Weights of a small transformer language model: MLP 1280 tanh GELU.
Each number is 128 + 24 x the weight over its row's rms, rounded and kept within 0 to 255. Layers, rows and columns count from 0. Numbers have three digits each. The size before them is the row's rms in percent of the matrix's.

# layer 15 MLP down, 320x1280, rms 0.236, rows 236-319, columns 640-703
097:119109157133135126120135127094127138101160110135135105129147127157145114131158123136153136131142128109105133129145113150135153150149106159128111129125089105148098094140137086123133144136156145
100:151150127102078153101119105171092179124113149085157081169112123108121105180149170105122127110105105128153096115150147131136110137100134070165163119142134108142118148147142089140108127120125106
098:136152124103117162152162117159118134124158121165124103073122138125121161092158183104126093129099139119117117126156133158129144137132140164144097123119100155104115168121123178159087109116127142
101:135110153101088129131157156106153151123198154139145131113156155096159146120116113107138125116079085134133120086128141126134128144115091147153121128111114109122136117153111114130175142093054156
100:119152096160122105169103144163127162124132141155092173125124114134128107087134151149104150113118194128135118156134133109147135113130166117126159131144120162138104098128123112141111123088098161
100:131144104177159091147161118132133152119141139115156150129092128118138185159133157159120119128109102100102108145140125114155123121151110115117115138179120153129144120172110131097137143098154117
100:128127115130074113120131113122108089101117153114111136160132125134115149137126162140126121114122126148071123120150161112110098141095081171141118151150139151164153126088111136145172113103119163
095:127124121160142106098159138144114078159177156137119124163111128089132108079143115111141101154129105093135113066137096134143114140111088125094136150102119168134163116119146149125122115151115124
097:130118159144107140120128120166122115111086122214151134081110119101131128144117160134111095136116147139134118094120175115120116135086144121120106134137160112121119134123077130175131159153095135
097:166120173124112103147127108098130147102087128094106104094153183161134138125138116133107139099112086154151147136121102069157131144133128110142100194140154093102119127131119145088158109127149110
101:139127119139126134159121138118144130127116113109171108139135129122163112105157121119160129145109109130116143108109093112158118114153127144121144119102121092127126178115136101101132102128168124
104:154119143157115101163132130139160112093147156147127133142146111112112121141131126151143173144156105159113127128080099099113100114107141101169122129098148106117106145102168129144102111107125173
099:104134096123142105114088149094173104135121111138087146130138159098081136160150141142127133128152167110152152150111119103114119152132101106156177104137138125190146147094134098135101176118102124
099:125126158187112126102179119184111145103125155151105147081164117121127113131130093145115124147133126115135109099115136157097123132144149124129089131129166126145120095113144126105149146142133101
098:140142172095129142128129125099144145141128114164140128099094142082124160110093122135130134134110116115120104138128158094105146177182190058163157133144111100137149120121115124089134088124113122
098:081128090145131114120113106103147107164160160154141116108171169120127135123109146127139149095153139123149174094137148100114132130088158138116156094155132111112134106134155086095117147128175129
099:107157175168135115071136107129093149124103143187126154150175136115130120137122152149150166143155128132081096149134135157171138153129120111180147149126163143149124075125142111145188171125152158
096:105166142152095128144120128138113104141105135081135108123161092106136176142141141093114125099122127154150088105089101130131128145078119133137105113081060131143071112133049121191143134120123158
097:170155083111102133188125155117121109133127138138105138093121115122128104176169110130132068089084122108122181156101122092117122157130179111141128168118121123087109102126117118119146092094150132
100:117117114161117157163099136169117132137107118130119169160132070097131089136152136130137123131158132149107093144157091093117123141099170102161117165145138088105111146124120109137138155131108108
097:124117151132124140094091173133091111157155097155111104163129135123120118106118140155115137160094140102095165129101115150093059118127115077084130119135117140139101174129143121158139158060140086
100:135122144137152111147138123121106126127133139136119112119146161126151142133096154159143123131101119135165115170148109125121105115103139110159083086092080065153085154127140107083139158138094112
100:137115122095107122123149101126106140113103139135121146146149123141092119152122102127096137133181147124141156124090151148141142207121067164150156116150143150132142129121097153148152113083121155
098:119144134071100140135099071147169154100121123159141136129089144115164166144094120213123152104186103129131147122148167167157143142118146137122103131113105160162142119100126155131164088157099094
102:131105150121150132130132093118112131125145094108114129102147100136091139093115137132114083149141121112098139177116136165119137143132130132146104143104152130120121121151114107111146148095137106
103:146154103187139115147096135124112105100086147173107125161134155105102121127115114125166092121152154078124119131134137084144101161097166161100152152119180131135122123148152064150127103132129130
093:119143168141131127138080133159165170121113131109126140125121091124138114150128130106164137147119167118137128146115194134134130106125146103084113173182177083140086108126109168149120118121135152
098:119120131141115114131085115147155102106127146146124110109132144122167100122134131144130128137145126102173128131129162100111129106136035109108185147099122122074129173154133104105106130147115110
100:139130159115122081139124169135127077129114128161145112081177139140127137157118162144155124116141126134124143122093153141110145146127129146121166155086145162143056088144162090154127146133134113
101:151120091152098107117124164110149093133155130089180136129126130171135113114132114158133110139145116126117138106142121157152117170109153090144083108139116126125147121162167135135107174112132103
095:166168142119125147190099083133130129158152118139142112129082142135138110194156115100134114124126101109126089143137152157125130127127106102088103138141120145140104120093179101102153103146085127
100:151140139094099128116107146048123145153124143105143112150130111143111116141133156154149133127114122151127144192084105151167142113109128095081145155139110111167061112144135162141138139124102121
100:144121109133133146094149144125131122157107143138162172116112152133124123100129094110110120147129117100094138108172083166115107098166173113110169158161149129145086133136119133083120094123195158
101:123129121156107146117113124121126105152153173145113125116072127115082107106113145151114142114116141136144137151098101107121141072106113126144078118137172176109100135138122124103099114106159132
106:147122144098124127122130159105133110098132133158106140144137091139125134142117111155138114078156105126105087135119121167091118128167116078114120132132117130098117120111099171106095143139096114
096:134124095133121157124121132142120121135108129127131112141131099171126159138172109155168162128076093105156127120168115143154122139129146074111112162167084087125137177105149120158122135123107109
097:098122168131161151103111111111157108155137137129141104153057155153098169120150113127135145163135135151156127106145086132143149149172103128120124146077102124136152145156137139112119125128152145
098:116127116138156119139125091149091120114141097122127106161134124115157131128105113120084159114158136118125105129116149123110111183189079093120105148131113184132147086120122139139131160141159172
099:137143114146076146171138090143195117154134160149143139143135109130142103127106143143132167128095110104135117133117122149150141122163125129124126127156147135135139108130144099146129092144126137
097:123171107096143179148169108127174150145121117101128121124129114133082139136117099126160123116120118126159144117125151116165149122108093102113120108133091118119128104132098098142094162089103092
097:132138136105152131159144153098146120103135131124133113111140109134100158115112122135117095151126169168085141193126123081127097141132089115145146103158111085140125137112123093070091135133176088
136:128167110173116103136107106155132132176085170124174120140126115151151125147098099138133114119147138122134120094093093117124131127129091132141096159135048113128160112130152094142100095144141128
099:131133110106128107141121120148108115121127168150126108061141147106158109147163168123131104156107101108137112118147139146141099095140120165113112156113121179109144141091124138141130076154113091
202:130112153112144125112118146073174122185149148122058166130126127104120115104172106090145146156166132157160118087176163129121098136192114109108103114160127129126132113172138170076132140107142133
096:109066109152155132117121134127072099098119120136109132137158152147111124114118154103102115100107141110120109112132116142090137126144129175122123148136127142139164185111130136122097137153134144
101:138106100081107146146160125107130108129147143090143118160130109141160147118117111069143146136102087128113122135164098091054139114134104118182152155111128110084096163152072112113141120196077095
095:136090137114114144131135115141116115118140155156116145115142147096146151115143114155129141125172104129139120115130118119138124136051103119111072109126115119136152145117179143138093142159086093
099:115117158138177139128189132125125158114132101135136118094104128123115121140134125104126139118107102114156140136137107128121106157145152140150096133140124121133116163154154107156133178138123143
101:147107173146106132120114144180120139138149119158112133115131149142140183108133126135152130134166055122149183142137174102110176140090121132188120156136111120145104121098120137122100117098127137
099:108131136120134140097118119135139172144101140065111132155141178132091162143125131160144135154123122120103110134118125164145162137109061129138130108167122109106158141148151136133148132125133153
094:162156071180113138134113115102089103143083123116106145141119130125092109096134176124130124110140120139097136109120112157141131123117167084166128121111145133139136124120125113132134099099170165
099:149105142121162142123151111107124144152117106106101113097103113140115140173133133083111122138117161093098161111149108132068104173103152174111184111134128103109140141105137113133116133152131127
094:134149153137131080114110148149110090121160165168163107150118046137104097106102084123154117151155168104135142112125104103162131152118097156108127116141091134098149139129148119120152137156109117
094:151132152138087169142133096128128142138107153108134094127122116122141130127126099102144078158159130130107103137130109086115182095137123157131115128158110133141114118153121117127147093124123165
099:162115129115146160123137161102163107113081132100125121137206158089119111108167117078128122112133143093120118162156156113191137136178083154102147143129131149109174122100132116120079173084118120
117:110111126082127147114136123162118145135135149157115131142127108124119125077122088156119147134135122124122135120104170153107152115094153155127152116129099105115129134101135169151118154110099135
099:137106141128073135099119139120168155170086132135118167149139088075123107146154124143152101099129158164074097154097116089146178141166102127109073125147146094140101121131064154173140129098131142
101:110084136096145110103125179141117137125092152078126143126118102101153131079130122150105129164139136123130127123129121106116124132098143105124101147089154134178115142124154088123141162151117155
101:134134127119134133135118073091142147166146132103141137093122135136113130129144084166111163149117092088115128123131167126095129119170124126156103170124133117142160177175107155120084115145126089
096:164127116185099149167152165104127169117158113105097142181122119126102136123140130117124150134115145094102084146146166117099107147136177113130154061122115150119162087141071114123159159097167146
098:132168112131097121111098153121133128129096088119130149125108121088112136136134113117132144144141166138140132100117128133173121115084146134148166125076126160080116121147159114144117110109130108
100:164149140166095121108099122121146142121145137078089136164180135142155143135111135126161152147056154164132117115112118101117120153132133145124134139109135134118165137146117118131107120111140122
098:141091164173149120178172179178092147123102170123099131157128111163133126123108160105139094160076070121138150110151149143124150110143093147111139138167158157107146123130136159139119071144114106
099:108153143142102137114113091101076108113158127138128103112127115109134160077124103152113155114176091150114133134136140143110124142119153226104160141101110131138135084143136173115133146118126136
097:132123140123137163072082164109109118128061137089132123125123115129092194111074172107153139108123144159106127121126147148120137142126167129105101138159176159110122141133126128177119129166101177
101:100083127098142132106143114126134091134150140122116138101118123103110177073150147073116137095161138138114115133139109122134141171112132154145122135156136113164150132110117158134121149113122109
094:111094152141111115103135166087097157151108143136146191171146156187129139109122132114127108119125168116112153141109123093114111063109150131132128128099142125093115140116097107069131148147113161
100:089107107186149124099136164120138131142125104138134140141136119119142088098140099104138163096100104132143129119128114149143107134136126140119159109134133163125143174144120162151094172121110117
098:109146132164142138115123167112135129130137135105141144136138170167141121143177160200101104155124105089096139147126111116094144126063150123097105128111142136134114111136114120089117140131130074
103:133095175118124120094122166111164188143122135108123094133137141096111168134074200132102127097118147127116133161119092159115096138133102146143156157123099116179113097149136105158142148115111175
100:123095126157107080166136125150154121148133140129140114149179115049112105136100147186113142178139103097162139140128152109142131108150147145111078125098143132105126126123093149101083141086121109
100:112114157069126154137135112110085123117153120131107102119123087159133125129179115148116140118074157141121122120151154118153115137121084143147118135121168094102124150096129095122123143114106134
099:127113085084127133138174112165101121125126150138155117161112163161106127130137133145163099143150125163158138180117118129135103117101119141126114108177088172128098086149148147110090097151082116
101:133066126082163105120145113165111175158187128128114113147109170131099141141138143126129123179135160145130094092172103116137098093131115147096161090121143168081140115095095135110116100115130143
097:144135143164135137095143146098116175122101111144162128109116120161123100111142130102116153130092109107117116117125119130105143178139144113092113128175146148138135155162109140108166185123116108
101:160163145092140120154153116143138143134148139148133141128168094113165162135125151131123126114180140203150124131095155154109092096171085134145103137106122117161136111143136135091170143166165163
103:158125151108134096105111139154132103120141112087141122070139136181140099162117147089123163155080118126109175083125111126160081144115107135167093123100151112141119115106122132098123137138138085
099:106137155108137123112153127118129119113142098074157152134156120130131104099109121191139084095115157119132136136137094150100151106093136089114099052151148118166102160145141117110095128164103122
099:126128131081115142147164132147131087115078101136142136158146164144164125124139136153126166112153126122164138136110095147173133124124098114153097138126116128145105129111139168139125108156048192
102:132137151082176139158092118138156141162092146122147088137119165142161144107139094163116141121109086125147139077134145111153130094126131150124140114083110145097152179143123140141133148116161086
098:135179113134140104118129112102078131148148079142120111069130118108119118170100146127117152100113130121137152133142130154093137113135100123115112130091128154088092109110133135133126135090129084
096:091120100123150130111139142125082087153129138147132150119151115121130126119107150124106125147116123153188147136097103145125144127156106073131090130140130088165122140111148105107115133128138107
095:134115126137138140155143143104131117097130116110140077136122153089131117125114114142092166100125168086110103133116123130121128140131131156130124149148106103104143119108190128108148097071176112
098:079125123095181111158155095181125139098137116172150154134133129100089096115148099125123076080146115128125122177104146131150143166139111122137126156099145147092080133115129134087093149140085114